config = dict(
    num_hidden_layers=12,
    hidden_size=128,
    num_attention_heads=2,
    num_key_value_heads=1,
    head_dim=64,
    intermediate_size=512,
    vocab_size=5274,
    hidden_act='tanh_gelu',
    norm='rmsnorm',
    norm_place='pre',
    norm_eps=1e-05,
    positions='learned',
    qk_norm=False,
    attn_scale=0.125,
    bias='all',
    tie_word_embeddings=True,
    parallel_block=False,
    init='uniform',
    init_std_qkv=0.0406,
    init_std_o=0.0406,
    init_std_up=0.0406,
    init_std_down=0.0,
    optimizer='soap_variant',
    learning_rate=0.0075,
    beta1=0.95,
    beta2=0.99,
    weight_decay=0.032,
    lr_head=0.00487,
    warmup_steps=200,
    schedule='wsd',
    decay_fraction=0.719,
    decay_shape='linear',
    final_lr_fraction=0.0,
    batch_tokens=32768,
    max_seq_len=1024,
    doc_mask=False,
    z_loss=1e-05,
    train_tokens=157800000,
    max_steps=4816,
    dataset='wikipedia_en',
)
Each number is 200 + 30 x the weight over its row's rms, rounded and kept within 0 to 999. Layers, rows and columns count from 0. The size before them is the row's rms in percent of the matrix's.

# up: layer 6 MLP up, 512x128, rms 0.283, rows 439-444, columns 0-127
# down: layer 6 MLP down (transposed), 512x128, rms 0.277, rows 439-443, columns 0-127
up439,119,263,164,203,130,194,213,246,213,217,227,200,170,146,180,143,257,221,188,206,195,167,183,217,252,243,172,241,186,191,166,247,145,167,233,229,191,220,216,208,168,217,161,192,218,195,231,208,216,219,228,152,203,218,125,178,184,215,190,248,157,222,235,194,179,172,201,198,170,234,173,179,179,213,270,188,197,184,239,238,186,233,182,168,218,192,186,198,243,208,229,185,219,212,214,198,215,204,202,183,208,205,232,195,197,196,204,165,199,236,197,234,198,260,134,181,179,164,156,201,237,175,191,263,186,133,240,219,200
down439,107,193,183,114,173,241,230,207,183,178,177,219,161,227,222,180,239,243,206,205,228,180,230,197,279,180,218,174,187,188,212,179,155,180,225,177,189,195,225,224,213,216,162,227,228,206,243,207,204,272,237,191,179,191,212,167,155,182,173,253,179,230,227,194,175,169,208,196,235,218,217,219,165,193,199,175,168,167,224,217,182,154,231,216,170,190,145,167,150,203,175,221,193,234,174,241,175,162,223,212,187,217,244,223,243,152,150,211,219,211,232,229,173,222,132,224,186,191,216,204,274,169,195,173,196,164,248,209,236
up440,092,241,244,160,227,151,220,256,215,182,196,260,217,164,214,179,213,193,218,215,175,235,174,130,167,224,210,217,233,228,205,220,254,145,207,188,169,208,232,196,206,219,211,129,197,254,217,211,198,226,188,212,160,206,169,187,188,193,254,232,148,213,219,173,223,161,196,198,208,143,175,172,204,197,212,165,213,182,198,198,137,191,233,291,231,181,212,195,152,154,190,182,198,173,161,211,256,170,157,187,233,261,205,234,203,233,203,216,178,203,243,174,185,197,199,190,211,187,198,197,208,242,219,244,169,190,242,223,203
down440,095,199,188,154,215,222,197,175,212,197,247,165,195,248,214,218,192,188,244,161,216,196,161,178,245,249,187,185,158,177,145,238,234,211,173,270,180,226,177,201,177,220,240,174,222,189,218,231,159,169,234,246,171,203,207,185,197,190,165,217,224,167,183,162,197,165,172,183,120,241,160,224,202,143,200,199,189,211,198,165,203,175,172,192,175,247,194,212,225,206,195,203,191,193,179,216,130,220,232,189,202,158,200,185,197,159,213,214,178,204,138,241,143,198,132,169,202,211,232,208,223,176,207,184,130,151,172,226,156
up441,105,171,223,193,188,211,194,187,189,208,212,176,206,186,137,207,210,200,208,182,223,157,177,216,195,188,215,263,216,190,142,178,210,161,199,214,204,237,185,136,203,180,203,213,187,188,239,213,189,135,160,178,229,196,148,208,206,223,223,189,195,199,208,175,222,178,181,195,194,209,263,185,166,247,199,201,152,189,187,230,177,177,177,246,206,163,207,189,331,112,246,239,199,228,213,220,165,191,155,176,143,214,203,165,230,225,208,246,199,210,190,225,164,211,211,178,234,185,212,152,172,220,151,170,164,200,168,213,203
down441,128,179,182,211,166,202,173,224,200,159,203,218,216,179,268,230,204,253,196,166,191,202,236,285,173,204,234,272,272,201,223,156,193,109,226,222,202,240,163,216,253,194,195,179,206,228,228,179,244,203,132,198,169,203,235,242,217,210,182,211,201,187,251,195,241,187,178,166,222,203,213,245,213,214,185,206,210,168,212,192,166,169,191,151,238,195,201,221,199,179,205,222,188,224,227,182,175,239,208,188,233,174,235,132,205,217,173,214,207,197,238,171,165,159,178,185,206,165,185,232,162,246,174,242,186,210,197,223,197
up442,110,169,161,220,152,192,177,194,198,239,197,226,174,270,176,223,180,203,241,215,276,220,221,212,158,174,210,212,215,245,175,224,212,218,145,169,272,165,199,269,180,193,232,182,203,208,191,211,182,211,201,177,214,185,252,170,226,202,206,193,193,192,231,243,247,167,234,141,154,241,161,226,226,200,163,245,158,208,209,206,183,226,204,247,191,201,196,161,186,198,196,165,244,139,153,227,198,191,189,163,193,164,177,184,221,182,231,140,220,216,228,155,211,246,203,153,230,215,181,199,235,247,193,161,199,201,215,180,209
down442,095,214,216,160,159,180,226,170,201,214,251,148,203,165,172,180,244,164,270,189,177,210,179,198,214,152,199,156,161,181,204,177,244,207,192,153,216,109,200,232,237,201,219,210,198,160,196,170,214,249,219,170,176,220,243,210,147,216,167,231,149,185,202,209,200,190,205,194,201,148,199,234,182,183,212,201,200,218,191,185,209,228,187,165,234,146,180,206,166,190,180,185,157,215,182,235,196,185,193,222,234,228,163,203,203,159,167,163,202,138,269,198,217,253,149,178,242,175,205,168,197,174,216,160,208,246,152,193,233
up443,098,259,131,219,173,184,198,248,267,177,220,181,178,145,194,189,166,199,177,232,217,233,246,268,159,161,183,213,207,206,244,185,203,168,221,252,138,184,191,207,200,215,209,182,213,216,170,181,188,223,177,210,219,196,206,204,167,190,247,232,206,241,186,158,214,221,164,176,172,194,206,179,210,191,184,228,188,234,185,223,224,223,188,228,228,176,188,172,246,181,182,118,195,168,216,182,184,201,146,179,181,209,182,220,268,125,202,212,233,112,243,208,199,213,209,192,187,208,177,167,210,206,188,172,237,194,211,233,248
down443,122,185,149,200,237,220,178,207,160,181,194,189,200,230,201,189,162,220,188,225,212,140,268,222,234,173,234,266,198,199,181,212,182,185,149,265,200,213,176,188,212,233,188,212,228,228,257,190,182,182,238,200,143,223,224,182,195,212,219,232,221,229,248,207,164,186,178,185,205,227,241,184,263,138,200,225,245,204,229,198,212,149,216,255,181,229,214,224,185,148,195,162,220,172,220,193,162,229,197,252,183,235,200,99,215,208,189,172,200,159,204,205,213,228,210,210,148,203,170,214,255,231,197,208,171,183,209,221,196
up444,104,177,224,223,215,212,162,178,211,206,187,165,212,208,177,199,182,235,184,231,116,145,230,187,178,138,218,232,183,196,218,219,181,201,196,190,154,185,152,251,247,128,186,179,261,200,215,192,230,220,221,263,211,241,197,184,181,195,227,236,188,209,230,226,228,238,198,204,175,255,183,172,159,247,207,245,225,152,204,181,166,222,183,217,211,160,243,180,229,205,240,228,182,217,186,158,211,184,221,224,181,161,195,212,174,178,205,223,168,182,195,216,166,171,174,182,242,188,201,236,211,226,178,265,147,233,240,223,138